Each number is 128 + 32 x the weight over the matrix's rms, rounded and kept within 0 to 255. Layers, rows and columns count from 0. Numbers have three digits each.

# up: layer 12 MLP up, 1024x256, rms 0.0406, rows 208-260, columns 0-127
# down: layer 12 MLP down (transposed), 1024x256, rms 0.0334, rows 208-259, columns 0-127
up208:131127131125129132131118124132120128135130126134127126129127132130129125126126129126121129127135126123125125128121127131126130133127128128135130126127127124122129129130129133122131132132127129125127130127124131128136128128130130127136128129126126128130130131122130123128134128129124133125130130126130127132129122129130126125132130123131130133118132131124131130133131133131134130133130
down208:128127123126127128130129129131125127126121134129129125126130125133128119131125127129133134125129124124124133127131123122129134131133124133127125128132130127132126130122128129132127124129127128127129129126121126129129122129124123127126126135126130122129132128124129129121124134130134127132118122131130131126134134128128124129124128129122128129129129129129128127127128121126121130126128
up209:033057175055144149196137149152038135000037150133125129162114150072130113155131053000038136082255247199121145122116127073206151101127129076136099166132198118186064137097088136062158149133118156070126071075128158095106164086101121101112111157183165120089158148203107140167202110172059196037116121116115228188064116221125217081125109125164131121148089086108163159082018105146137203150225
down209:064159025153000066104143170230103100183172113172146151063116244165129255079138118145211106089092128117167174198084156173108126098137152107122194175131070238182122152143082172159168020115179153163129084054124130137166162135219075076206082049081028174171133100089181220107162095071169082048121137126116143155151097139054149110125078105160071139107186065141138158048200075089042201133025
up210:166076103169069177177143152158030143134140148177149045149115099071150095177155173034163116134135155105135153145143071134152156219140167111130156190142187127147125123184095000176078118108115144189110152136087115000102099090179117255065120109049143127072255106179172150143213093160133112163071134108202098165119094128096116123045112111098183122109113111119137151166167115133163104107184
down210:085140216140135109098109164134051145153167103123180125122118138195143108065102160093064083178145100135193149123091091150161113182155110189168168145165145144093169111172083150110202164131170090119146168104095153139127135151090111042055206153174108098075139155142069130175116083078158128144076120140074119159155103146068115104106166153153063073147132104119108121077125150101083175176032
up211:129075119092138111206123083046216122071197039202174088162109179056130104126144063134158137179132082176156074086139081059174126175091208077189105148132240043044054017167167071153156014074045120106140110118114162126168131155158104157117161127006108138140101091148123031067123185149081090124149119157099114090091061206062176117067182107122200129141169070136042219109166209138113156100135
down211:082052040116218120181113053112130078170000073048143206118142115132160135059226193110054182045153102113155179241184108156122082085091126120084108111148062162161177101116039099097101124173151098113086117153140096134143185120168101000146117075039149147015160094168085151177107104167192136166092195146107184113148169091152169091099081118098132165065132190102169132117172084202154100171157
up212:125125126128125122128120122128131133127127127130122124123130134123126123127126126123123127124132125134134127123125124131127132126126129126127128122133124131128125123129129134128128122133130132128132131127125127127132122124123132133123122127128126125130129128129128130138138128131128129123123127125132132128129128122128127127124129127124126130120117126131133129121122132132125125126135
down212:133129130122125131127134130134129128127134132127134133134124118125152132125127128127137125130129135130132129132131130129123127123126129132128124122128127129128123129126125125123129129124131129127129124123131134133128133130127126125125129130134131129132128123134125127127129130120129127125124123132130126127124130123126123133126126128127129120126124124123132127133130127127134127127123
up213:134113141078153105130108128140154179152135123104101163142121164133118133118125140130099055119129111139143169125147153108147115108107096124112135109117111154122131127103098131118114149166156143134118088133151116082167110114146082110164106148090159146119148132132143141149160140141128121119143140088131153112101096142168127144128130165086201105150142127130078127090162159079110123120137
down213:107137095131127151146120138157125082117142125125135143130156128117104118148161138130146143089135131138126092112146120094139142110156114150133160119138102136145164138161131130143129111135139106139116099141142125127141144173101142100081122138131137116148118120149087116136109102133122138142132096133134120135128149138097134128119128119149119144111134147144135113108116091142124113123092
up214:128131124117126135124128139130127128124112130133114140134131149129120121120120120123124134121134121131143115125129114135126121137131135136134123141139113129124132127137134134123125138131127126131119124123134117117138110129127122129124121134119113132130129122139128128140133134131140129133140128127131103119137112135134141124116123122134122129132119141121142142130131131114121126123133
down214:136125138133122130113132120148120115123129128119126121128122126124194119133118126119143126127109135126140121138136130124123124128127126129131136120115140132131125121133127128118134119111134139126122127136129143132129132138124133116124120134136133134129130132130119123122125121126123119128125126135126132128117129128124125130132121114119120128127131132138129126123131133123130136130137
up215:130126129126130128128124128126127125130124132125124128134130128130125124127119130120128130133123134130125130132124127124124125128127120125130131127130133128134127133125129127128124129123120128129120130132122127122126133131129125127127135124124128125128132124127127130125120126123128134126134126126129131125124128133125130131132122134133132123141135124130123133128126125124131123129130
down215:120124131128127130123125128125128125127127124129130125127127130128114130124135125136124128128130124128125131124130128126128131129130129127127129131128124136122132128127127128131134125127132128128124131123135128130127120121126131124135126122136125128127125123124132130126129129129133131132131129130122125134131131124128127129123131128134118130127132135127127127121127127128125128130137
up216:128126137133127126131127133130126130122131130132131120130130129128130133130129123131132130131128128128124125126130129130124130128125131127124125125127122129124132128116132131127129129126123123127136130132129131129127126130128121127127127129124132128127130132128126135128127127122129125125120132130125132135130134132124127127127129121131137128122135127131125125133131126124128126124126
down216:128133120126125123124125127132130126137126124133125129125129133131112130124123128128127134129129122128134123131125127132123124126129125135127133132130129131128126127132123132129122123129131131134128132125128127130130129125130130134127132131129129125128124128131129123132130124133130133132129131127125126129123125123129132128129124127129126129127127126127123126128125129138129128135135
up217:162132165122139151144042098145100183067099157081118097093111175172128134179078212174099089092140105146107034145141144128168179143170160094093077094118164075065096109101109143175158161176146108097096099149132168125131141084162044111169174166083116104075140098076191255094102106123099165132131126119118132219177076188103156119080134097172150145127155129110100131112185095163101098117097
down217:145118201124184107131116176131098124084129155162134092148090046100202117069133078110164165127112132177152114158156123137136085079139130139158138124138178177165163137104132110089077100100075163157135148117103161086105093192150143104129089138128141152156088171115092103096131133158104143125083114138182145136156176139168064129159114149159097154092152101107113112094083124130201122100175
up218:129126203147121218109102111096093231200166094060089126080169160043143133237047084088081117143160069198125074139138144145113084189173146126167132062200071113164233162147126140091119206089080139095119096065176093128141142135160142106119190069099110075157166142103188093072118174097095140088171108070148119133191093084141201136106087213182136146091098180156039115124064168140067132118176
down218:019036152079218206104052127095131100132055162153176119158185179159160040090120101166171051105110107044062095141095139125255223173064100211096208186060098142091162159157120130120051105140142106151094193131170131084177188135000148147124101115159141100149144151094122255179104107086163129198117084148118113124086174207161124217000140100036160172126105164050157183119170015066117214129205
up219:122126123132128132128129126129131132129131127135124129132136123129127129132131135130134135131125131128127126127130133131130136129131129131136129136134122132129133130126131122132136127127131133123128133126129131134121130121128131129132132134123123127129124125134133127131124128129125126130129131127128124132134124128131132128132132134124132136130132126126134135130132138131128125129133
down219:133130126125129128127126131133121125125126129125129133123130127127140129126130128131126126122126122124127126130129125128128119128131128130128122120125128132130126130134130126125130141133131129122124127132124129130134129129117126127130127126126131123123134125129128128129128125127121132119129121130128126125132133127125121128125128125133130132129128125130130133124132125131128131122133
up220:128129124131127129130127128131123128132124126126122125126129124132127126131128132134123124124125135125127132133122122132125134122132127128132131128128128125131126137127130134136131130124126122133122133127129129124130124124127128134131131127130122124136131126131132123132121133130124133123130129126130123123133121126125137126128127127125124126128126128126126138128128129126128127123129
down220:124130130131128126132124129131124129117129132128131121133124126127132128130131130126128124128124122127126129126127137120131124131135124126127129120130122127125130127122134126124128128126132128125126129128121126133131126125121123121128126123133126132126133125127128128123127126130129135128133127134124132128126128130129125126119124127135128127129127126130129128126133126131129132120136
up221:162100138188110120125088124053087130159162182108072180206111084119174098114174134146123113114068084117060082050049076146116090244148117168116196179225140112055200024056139194134071196202159192215185058205159084103124025070149127205197149119095106116094167147206090210082127162053106128106159164151073070123205081226065151123077097202235112117091124155165203130176094148064149096163088
down221:074075054161153071180149085091041143042081195150152121099172174146255089182134153117129032132253081108106092109083089068124086110130169172114162116138138090205186112183043160109125000049150050064065233090078172105102204162071121155107150129114191239196118194107174137170072152201085142091109105146099146143093164137173082060069177167138102224113089137064120105109184119131198119069236
up222:139133134131119125136120133136130128124130129125129129138124141134127134130115122124124116123123131132134132127133129128125124122124135120121120125124122132124126140129128126135127123132126132128132130126136129132138123126127117129116129123135127129133134124115121139127115130115125133123118130137134132129127130137125131132121120117131137124154144119135129122134123135128129124126120
down222:128127121131129123125130122133121129131130125133133123138124126128118129121134125132134137127131127126130128124126130129134130125125119137124135137129129122138136121131129117127130135125127131138123134122131117124124136143132140119129122121127131127127122131129129114134125125126134121137127135134121133121120127120133127131120131123132120139117119135127121124122129123129127130134142
up223:100153113134132178147080140153111141188153031170161134195031129090128141130213168130033140143148099126095059109102144110007139192097156121180091198203161060215148121221117122035144102125146126072150122165109092127128016115076070095073133097099163167084184112131141167117053115000129153068099144145191138108195126131106144176184170053130105128132050142166138140080134202198148129112122
down223:105142079063136116142073107069170076107065166070115164146207157180096123089119135082049143065117096158115160121117042166203126178025115136050178133042074151148000101079161142156175149205120055149096111148165164173115209131132195218132103171140046106179085165118083115161178052224086149161113063111096114121138192206114010119145129054159100138127153095087195128164168144135103056069140
up224:095000156160254100142128171056104116068083056152222219116136255144155097138064184165098158041104074084154094165092128101175172185175065158063160111093025127209104183185111142096169228160072076106138150049155061175167079133050080175033125137151185044137157055082107169107157195117115133156095065116098108207146118223138134078142051186132232140102128098153150234112087177153089151140174
down224:116236114122093146076086141144102095156181103063107120133204050161198202101205169255184077199136149157079116101161106172118156196100133068121152085041034076127042054109196159073126115099111106152165177140195101236195133064133098050082255186127105139145150034098063076151186066041117227113235083171124159148171156196203129071128117134019139107142161109152141057155085140165118194105119
up225:081168166133240125168175125157148112148088011163077121069130097127182131200175228118099178135081116116184081204118097047063167112101110090143055158088087167143143100183146191108108073114084073131079178107091165097188130128178132069068191130072070129165213169176099096144137175085090181116191080123179122165185152105255111182078209118127114103135195000175027126115059148103162126118123
down225:169211119126074131110125095129142150164119202131165142195125130094000111140166182115081084132120185149083182088153100103073117203145176099118076182104158190117120206134144162201112138070166139108047171135095097122155103188148100102140063082095111172082141180082092157089180082138165060163138139084181147063134157126048101155095109053053080152153166137152158133109076119096157162100123
up226:142171128181108103110131193165151144157066098105101132232085171127135138083135126103067095164184151101126149139136097137118098074178184099108113175176074100104129088095132078197102160067043142098138164082119166152076126153224093131228087171120093124101189040181111138165122092087170156109137071126218104082079044065117186105083148181120137060156088102033084205098135114101090192126186
down226:101117127134074155164090132152041102136138084073186110112146108121178163109139115134181067114160145161098123160158125165126135134105143192083126126083110146122071079185130140123136142161117167153068124171075107125069154143060085248151099103147096171137106113128121137177105149119159132059155062109090138152180145202159126156160127082111126143188123099169117082157148127187068174078139
up227:098170152131255173052093181140129153146077112082155122032092086168200108207077063151075182255069101154064074183087108206124036125145133199147206132121099171146159063055103088107100153214088147087162162131166058239139200100138109204198158187068133040102204073181221126155146137077091169194084150197153162117193094210251223148061088081113091089141084120146149048092121127122119138144144
down227:179118087102077026099091063069069076222129111082152064100148129079134103120096170104086109142177121018169180104145132117127024224124153221206175154068099255141171180140080096161053112165115195218072174074104170216171087056097204088142133077122028087237202169212093167186161064115142110174122118075104201110116122128078098095106185067148100126150108120188202189187109100139114118186057
up228:127132133126124134120117124131123131129130124133126126132123126130131123123128125124121130120131122120126116129130130125127129131137140136128122132127122118124134126138125128121134133137136136122129128124129123131132123128123130134121128135134122130122124139127128136129126121131124133129134125125133119126124125124133126120128128124135125128126129132120140138131131137128125129124126
down228:135130122125126129131138131132126124121119130131123134127130119131168130129125130127131131127126132130121128118123113129136125130118127130129130131132131125132130128120132127133126127116127126130128129132113126131127128130128127121124116130123136133137123120129124126130123128130127122125121129124133130131138127133120127129128132121123133132130133124122131127123132122122125126129140
up229:119125125122119136118114130109128128127132125138125139134121137135123120132134119128138134120125119124130118134130131134127144141126136129123135147137111111131129128127132124122126137138134134120122132115135132134128120126125129128122140123136126114128136131149142126128126124122130142134145123123135120127127134124133129120118129131143127132122129128113139147122124132122110138134132
down229:130139138132131127129137114135125126128119134116121124133121115118233128122119131125124128131121137139123129119128114127131111122116134128139116124119128134127128131127133126118125134123126130118136125141114132131119132126120124134123116124129131138132119125124123118128125117130127128119121124134123122133127130124123126122138132124117129137129140119137138125134135119119129130136132
up230:114129099073117120069138160143123174094133102132116168075170130055157111116108187113153078181067160134088110137152148217091151161114143114109111138038076125104162147131189094179083000146107089069223144160184223129203084183044075088197188178045068140227142111169181125207149181118169161054164134178131121185118117186222105122097199054128190156129118105076161141163165146101137081055109
down230:060053213107164171052064085168133189191080225032105067199098077050162147135117108143151076118150068203133165183103072112075096091145161102204079125101148142155063104110185119091081145081171170137087208090168147086180116255064039222158111083106191143061141184192045085136075103079145146185150177089084080106177088181097082102124096062139028110090157145132078075115122122063164229086066
up231:168102164187130193165071185192187182139187158136015164152098118142136073167189166098074122168178131096100127140121093131168104067098180093204126067102040024141059067137142067150129148111137198199142150091094179173138102036129160129095118135090149105216169131150048163076084088000073153100173080099125056154149117163142152111163148173115098083126165105116076138170130089046098207107141
down231:150074122075150105119118160100141127096139192123089068036068165074198080183140097255167111134084124110057118061145224142074129150121134239131167046151163137114134157141078163142186106083138058086127114115151175057091148072115130146178081132166120088009101100119136127142140123126143078078154149114124093083022178034087163123179181149187138165087110147187098127210109185095176067089086
up232:130131130134125124129124126128127130128124136139129132128131137125131132131126125124135127132128126127132133127128130132128123130132127126130132127136124131132132128128136130125124127125128132126129127130125131136132130132134125126131135132128128129127128129125130136139140130133137129126127123122127132129136135135134131131128127134129129124135133129130123132130131128122130131126125
down232:134126125128125132121127119133125125134126122122113132131129127131129133125132131131132134127125136124129124126128131135125134125128135132128126124123129128132135127129120129125124125127132125138136128120132122127121122127130131130126130132134131127123130130129129125130132131130133130132129131126127127130126128124126130132126125131126130125121129129131125129132125133128127133135132
up233:128133136129129131128128135131121126129126131119122132126124129127132136123119125127130124128128125131131131123132130129132122134136132129120124128127126125128124131130133134127131131133129129131131126127134134123133128129129121131122126123131126126134130130132130132131125125116131129126123128126130135127133132129131125125125127126140133123130132119129135135121133131117125127129128
down233:134127130130121130124126115133131129126124123129128123124128127130136122136129134124134130125126132130137124132130130123125136122125130132137134128133128124127131122127122123129125130122126133139125131128126125124125127133132132124129126129131133139128121128130129120129134126128131123132138127123130130131135126127131135126131130128124126131124133133126130128135134123132125134128129
up234:129128130124129138131126128128122128130126125129123134122119131128125124122123127121119127123133118125125121131123126122129119134132139127126121131126120115128128133142127130118131131129134133122129131120134128122134127117128123130125133127127123130125128123128128126133128124126127131123142125124131120124125129122131129127119128123133122121113127119126128135124127128127121130118133
down234:133125128130128128128127127127131128127125136127125129135133122128177120127139131123134124128125134130131130130127129129124125132123130131129127130126130132132126126124126120127131132119121130134129125135124126131132128133125130126126125124132132134133124127124127128125123118134129125132116124126132127130128131129124123122129127128124131128124132128127136123132131123119130129127125
up235:131121125131126127126128126134129129127126126133122131119135129127128130126129130125127128131133123132124119126124128132129129125122130130126129127128122136127126125131126130123130119126124132129131127126129131134131125125121124130127127128130127130126125126126125127135128125130131128127132125126131127128133125125131131136122131130125127128129122135129132131128125126133129120130132
down235:128131128125128130130134136133119133127125131118127127132129124126141131124129131131135131125128129125130120126131130124126121131129124126133122126123133128129128133133125123127132127127128132123129125127133127128134129135129128128130125130132131124134135126132129129125124128125127124125123127135130130123124136127126122130125128126127131122126121125125131127128130128125131131127126
up236:215129100160105158152178106069127098104123000077215126078147145158165096103094145115078151156174081109159200094125074141152251097091114145163070101159167111156095113137090204127137207091063156144205148063181173179087116108141158210110055197068097000159140066109189211207094178087141176078125143099191092135104133244157255230099084114152176113126174167146146117139130254205143109141092
down236:066186013143117138157105052066146223133088134096106169094148112109145233048031000109098113133058143147163154129124122156127113082097173193088095120097070179036127120082132128084155156135107078141144132189154137046154209251143230175000103232161185165183047153155132176163132142066119134124066143111098182071097202187067127156075063248104117109146160076034152139113070119172125212167138
up237:119133135139135130132131136128122128131127127123127129127125133132133132133123124135127121125128136126125136127127126130128126131129131125125129124131135126132127140131127136125124129130124129129134128125129137126120133118129132134126132133128128130130133120123122130135133128125134132127137126132130133117135132133130125134118130132130125119125127121135128135124132127126130125128124
down237:143124124128124119131119126127132131129127126124132121128123131129131124123133132126131127130132130130135127128129140135129129123129136125131135133129128131130134118129126129127125130123128123134126129128131123128120129126121129120130133128133129127131126133137141127126128133134132131136127134125125130133130132131123128129131127130133125129117128128125132127141128131139137129130127
up238:114121128129132126126126129125123126125134123127123131134130134125128130132131130128126136133130126126124134128127127125130137131119122121130133130133124124122125124131120126134126124130126123138128127121130127124128127123125125130124131122125129124121133129127125133130125122130125124125126127135128132131130129131128135128127127131132133131129128125124123122129127118138127131126135
down238:132131136136125129128124132118125127135126127129132127130127130122115127125121120132123131126130131136133117122136126124130122131131132134121131134131128126124127131124129131129124126133129127119130127132123132128128125131122134136138125128125126130136132126129135124122124128125126123126132132133122133130124130125127127133128129129123129129123130133131126124123131136131126124133130
up239:133093151103155108121109216106190125127136021173093121154112101099148130157136178111000237106117158145192064166164000110226165181148009148148134165116092089196101087093093110054087116088080178163165094037148107157164231080038142154189059170121126166181179174127126230183103105058058162077178168167102119207080138255145111175146215073148105064182115114162125143121033091149087153098157
down239:155124103100129128129165184065035134142078050164173205094168178168155165133202128120115143118170131108180094153102141132134032183171188127167124181083132210046081051137071175097128165110018085032126079079126068124143192163165117075057038139129085091184127216247152137120085184057170057157119198135105094103120151125171123206020088226140122131161143135098181119203161098153099127117108
up240:131015146103061133191206179092172088038112114105126121134082115130164038097157152102146082000172172087160073147127148107204121127098089179148117211091128147209067138088053032141166122120056086204077127078056108130119146210092072173144146152094153126161070126150076113086061110131137167087232159146135191161180106207154158171127036139180255113140225127129114198099239188148173163142141
down240:071140136144168097123076080189057047157250213155170162147134172139152064108088156113101124179147139120122073106116107132198117103151188144201129192181177142084169151126122190113037088170166156092190057063157152108064091098137134103121096115156131200088255075119192095142099156226095180089177056154111123118097072101110075127110199128040067108092014169194165150126191000095150107093058
up241:126127131134126129126118126126123126133129136122117128124120133127126121135122124121122128118133117131127121127123139126124129135132136127131122125121130123128120134139130130129126127139132137126130128119142135130140121126122120140134126140134130119131129129134130130131139126119128136132132124126137135127123126124134127126121120127135134108116127124122131135115130137129126129134136
down241:134127127130127128129134125131128125128124131123136129133130118128176124138124125126130130129125134133130137126130122126130133127129124132135122130128121126122132130117130130132126133121124125126129135125118122133119129133122137122124120122133139130139125127130126120124123123130128122132121131130129133137128132135121126125126138128125129132128132118120131125129135112134129128120126
up242:128131133125125129126128127122130126125128128123133127130131130130128131133135131138124129133129128131125125126127123128130132126131129131126126129124128129127130126131133131131126132124127117133130134132130127122127130126128122128128127128134125127129130130137127125128128125125126133125124125127123125133129127131127126126129130124126130129112130124125123130127129122126128131121130
down242:125131128127128126128125129129133127128135128133125126122129126126117128129125124125129127123131122127127124132128136129124125129132125125129132134127122128122125121122128126123126128131124130132129133128123127130126125127133128131132125124125125129127124134125127127126127126132130132131132123127134127128123121131133132123132128130128133131126124127127127129123127131133129130126128
up243:120127129123134130130131125123130125129125132118127130128127131132125122128122131126132131128133133135126124129129125129121121124126126130131134128123132128130129126129134124135116131122121122131119127126126128126128132128129126128122128127129124121133129125137128129131122122120126128125130122121127132130132123127130124135128124132125133123122126131129124130121128131117127131130129
down243:128125133127119124121129127131134126127129129129130121124133126133134133130131128129132125127124122127129134130130139128124133121131123121129124131124129133124131128128123130125131132128122129134130126123130129128123123126127126122129125120134125131125133129121128129126133130127127125134133128127127125126128128125125126126130128127132122125126127132125130130122126132130123130126130
up244:124127130124131120126120124131128131130126123129126128126128128126130127127131127132124129132135131128131129132122131126127130124129128131126129127134131127124125126126132134130134129129124124133126132121127129124127128128131129133129124124132127134129126128130135127132133130138128128122130132129132127129128121129122129123127129128122127133125122125126133130123129128136131130122132
down244:131130123128124129130125131123130126125134132128130126134129129128122126132127123123131130130121131126131129131128130126121126130133131133127137124127128129137123126123128128122126124127134124127130131130126126132129132132127122123124128128128129134129129126130125127124126125125125135131126124134127136129123127130130125129124127127131129125127125126125131129127127131130131128127119
up245:121130138136129125129130132125125130129125125122131131132127125132123125128127130128130120118123128126120128130129121124118132136129130127129130129131124126125133137132131124125126132129130121129131132121133130127136131122121121129123130127127128122128135124131128134127119123122126138129131131133122133125135122130126130134124126128131133131140135124123129139132128130124130126126129
down245:127126126123126124123128134124123123127136122129133127125123135131134127123135131129131138129133118133129125127130123129132127130125123129128132134129124123132132127124128126130127127130126125126124121132119125130127116122122128129128125127126123129125126130131135123129130128131128121129130133130122127129127124126127125128126129125134128137122131131132125126127130132140125130124142
up246:124126131129133131130121134128135125120130115125129124130139132130126129118130126122135126135131133117127128134123120131119128136119119136134135132135128125120132130125129132134124137125123120135117129132130129120120122127125129123123133126125115129128135119135133132136121139135137127119131139134131122128122121142122132121127126121127127131129125126122131131135136125121118129117118
down246:126133132131123121120131128126125123134126133128125131127119128128126135128119123136127131129120130126130120131133127117121115135128130124120133130120132131133125121135122130114124120123132128125132119136133133128131137121129119127130131130130121133126122132129124121116121127128124134127119137132121122126127125123131123134129112127129119141121133136136121128128126136129137131137136
up247:145078183075145100143073203120161141055138131043031099000040117130146144115173159160151199151121089112075038189050070182100083098125119166074177219103194126045070111089160071139060158104000172171242090062145154170161065178135113171146075123067038061220138142173189063155126129118089127111106195235134058120197152254114135141121119161169086112130137088143165185209100114032131139186129
down247:102211092069114153174126003134137038166094135140126102136129104113224134011136145096190212111067048084147107034166103048108190234114147114095236170102125193084069150230063074089178158153176114214056110085091134166185000137164120151096128083127197146150093096051044097190077102103111221107115094200151135204077091097125131083101166162107152175212156077146082234161097112240101044092055
up248:095099089100180144227120131147149099071192126112065115196103185157127145120139067088049195108148194154119037144218137160125178078180131138177224067103148185100085150211141060075110048129101215049091057136061102081088096102106106193127210147043123132062189134228188139035149131183136128085141206097096101120076153168192098244091121096129125126143137094136108142114061139076137179063175
down248:106178217118091081022124043117156067129088246101109194090156168110151108127143139134175126124225081161089141138078049155064168126147152030120080110134123033123146162196138140195094124090068135086107082146147099085081079197050170096111181108184125137159132074058129120088132140058106177150062167140083141116162131022124124064152148064138149077138120099217142221142134133159131152064119
up249:129123123131122134123120125127133128131128126134125126124131134132123126128125125122123124132129119122130123122127128134129130131127133126133130127126122133129133123129127125120121125132126131123129126123127125133133119125123125125125127126126119131126123131124130126127129126131133121132131126118127120126131131129137127125118126132127121121125126131120129131133127134129122126129131
down249:132131129131130126128135127139123124126122134120128127131128123125167131125122127131138132123125128128127127122131124123125122126129129128128123127125132127130128131130130127133135128122132131125136122129126132131129132134127124133119130131133135120129134128132125130127129127127127127120117126134130129124122136127117122126127128120129128122128122119128129131126126128121130130124123
up250:126124127123130125131131126129128131125131126126126128127133129131127129128134132125126132130132129125125120126125128129133133122131130134126126127125132130124131125129133126123125125125123123128124128120128126130124133123125129124130130129123128124127123128131127129127125129128124121125127127128125133130127125127125124125131132125123128132117128125130122120129126120136127126126132
down250:125129127125124121127126135124125125134129127125128127129131127133121129129123120129129129124133125128130128130126129126124122130130127127131128127129126128125127127127133128125129130129128128125131127129132132130135130129126124132131125130124128125129133127127124126129127130127130130126123126125134127128124131122126131132136125129127128131126128125129123125124133138129133128123130
up251:129169010164196113157125225118169173000065000122115129083134174154164161143149075160115144209081125098126174162206183124172101170152150132024126067162064102173054115125079162147103127104133073136099000146139076115160081088073174154162128188064201124188130174108160172088082198112143171134173157130028162185096062131095127027132170095208175113167165097190147181088034078157136129041181
down251:021152243132047161181097117124052159118150110040114113130055139052162241071135149144155161069077185123138098189167040092145191147087098205201195188155150074158162255193123089161138173055145003181136160131113114100108182106149113164234147169175127086077138140154161040175159060135109140166050088137117142131095150077126108156235160160029138047179065133174099068209138114089224040148099
up252:133127128132130133127133131127128130126129131126127129126133131127127131127124133125129123132131126130127126125126128135129126132124129126120125126122130133126127129130122128122131125126132135125134128128122132127127136123129126131130124135129123129132132124129125126131130130130133131127132131129125127127131131129133132134116130130129130124117135119133134135129130126130129128131132
down252:131122127125126130127129128133123125131126123120127123127129130126134128124133127132137132127130128122131124130130128126126129131130132127133124124129126127124129132131122130130129134129125135132123128131125135125131132132127130129132131122130121120124125136132131129120125131128130131124126123129129128127130127128124127126133134132130129133126120122127125124131126129134132129118122
up253:130134126128122129136132125125122131123124139134130127135125126133129132129128128129134126135126125136129125132129131129129125124131134127133129129120125129130132130125136130125129126123123129121131130125135129136125133126129127128135134132126127129139121126131124133124123128124120132121128123121128124135129130131135125129128130132131128123110134122129130136129126129121123120129126
down253:133129125128128124124126123132133128132133130123128125132132128121147125122134127126127129127122131119125134130123131138127130131126127133126123119126125132130129129130123125125131134130127128143127130126126129122126130130126127129118127121135129124125127123126127127133133124137128130137123129129132127118126133124126133126132127127131130129130127124130125128133131124131129137133124
up254:143086098140079209164109088080118157170131116080103098156117135088140102022086243127087100120135158158116130153241080170184087111130097085097088159153056125191089118174140128201074188120069146048168074056094059182143122081105142176165117108077095152070119160118193165094156127096170117069147133091175104072084123177149159116133193156141093151173134110142041176126223143151161160017158
down254:080155194146139170110144178125116052157114103105106082158124174136158172195138152136126080156133090154079108142074154053161163075135110139137153124104102180145083038126110168171146059194188149146107157155106123113126123102152186062078039157151149155099107135135084119161159110127042160114129174164034123140162194166093111163126143074110131133128088099164142142148098086117127173145207
up255:121126132131132129124134130124128126124125120130132129132124127126127127131122125128129133131131127127126132122124127124128122129127127125121132133133127119134128125126125125138128126124135126128126127124137132127127128124130123123125129123123135128125130124130128126124125131130127119130129127125125124125129130132132127129123130130134132124137136124124129131127132131131120138125125
down255:122127125133124133129125116127125124135125129126124134124125135129129119127132128129123128129127131129133127129125129126126133123129137128131126129121129130130127130129127134122129130128127124131129131134121126134125124133129131132128129123123123137125126131125126132128132120130119126130133131126117127131123125128128127120129129132125135129124131128129128129123131128129128131129131
up256:079081058126129163134171121114103104060134125162076139217095165133162119182062166146089082120132084192148076181144148104091119078111095101165138182190002050160196097114139207120080175075057209080045119084080221192158100150105108131076169142072194100116213095092108157049108142067039104173070017090164107129094119232129140166068223162094146092184110110089105147166179094000169157001231
down256:150123049111134098206181106020059134143122165186097144136115137114117052154113098091047172207121171176207090056091127126104066203164214106177064100151191083113110167135255081080146092212162183237145126187174232090073153109161100132184149191115133179030064098152120133205080063218022183056178006129035255158111068135135124168109110132133148131078052088148167065088073192149113161136088
up257:129133133134127126131125130133129133124122128131123131133131132121129125121122125126128125129126137130134137129124118125117126126134125124123131128137121134129126130129130137124130129132128127132123131134125132125132130130128119128127132122133128129129132122128129126139122129122127132124134128131133129126130128133123136129124128123131134128137129122132128139124130124122129125126127
down257:129130132122128132122125118133127125129132125125128126128126123128120127127134130126133130132127131131134127131131130127128131130125128134129132128122127129132132120128123122124126125123128134134127127133130123133125123129132130123132133129133127132128122130132132126124128128131134129134135129137127129136127125123132129134122126128131127129121130138131126127128129129128127130135136
up258:143133095094204127147126126099124095100121140094168073133114104167154129118206058177065193107122143182159166049208013056055170096142154074142117130117055200046087155120149093036093110240057136168086131166145145037102164149147090089155191199056089068164066029067144131207192193099102113103126151109130215093133105153235105132137121092097151075145118092174153225145028201172126119177141
down258:174114148170121122065227100159164184198125205064089116081076072046183097145117093123118082068123119076026163139121136085089159172228177130137086125056129145092255107190033121145137113120121120196110157128113114077146119066090117167168046048142128109159135182126091055182187152108109079112047205130255049035151207038116068108080164095108030150124102127134117105030124235094095182020168
up259:123129127136131128131123124122131130124130126134126129124132135127129125128125126125132132123127128126133128125122127133126128125125127129123132130136123129131127128126131131128127124131129129125128126128123129133130126123130128126133127128120126121131130130123129132131131130128130126128124131125132127124134129133131128130125127129130132125129123130130127136125137129127124131127127
down259:133131126126124127128127117134125128128124126128127130132121127128151124128125132125126133129127132127137126134130130130130129125125127133129122120120131131126122126136126131121129133132129127132130125128123130132128128128122130128131131128131130128129132129130132124129135128127122124129129128129124123127121133125123123130125129125122129127126130120132129125133129126124137131130132
up260:133121127127128128130125126126120128125136124119126123130128121126120116132130128130127126124128127128129130128124126124125137127123126137127131130126130129129123128126129127126130123124127126127130132131131130126135126125119122128125128122129123125132128127133124128125121126126127133124131134133131127125121127130128132133129130121133132128122133124123131132130122124131123130126133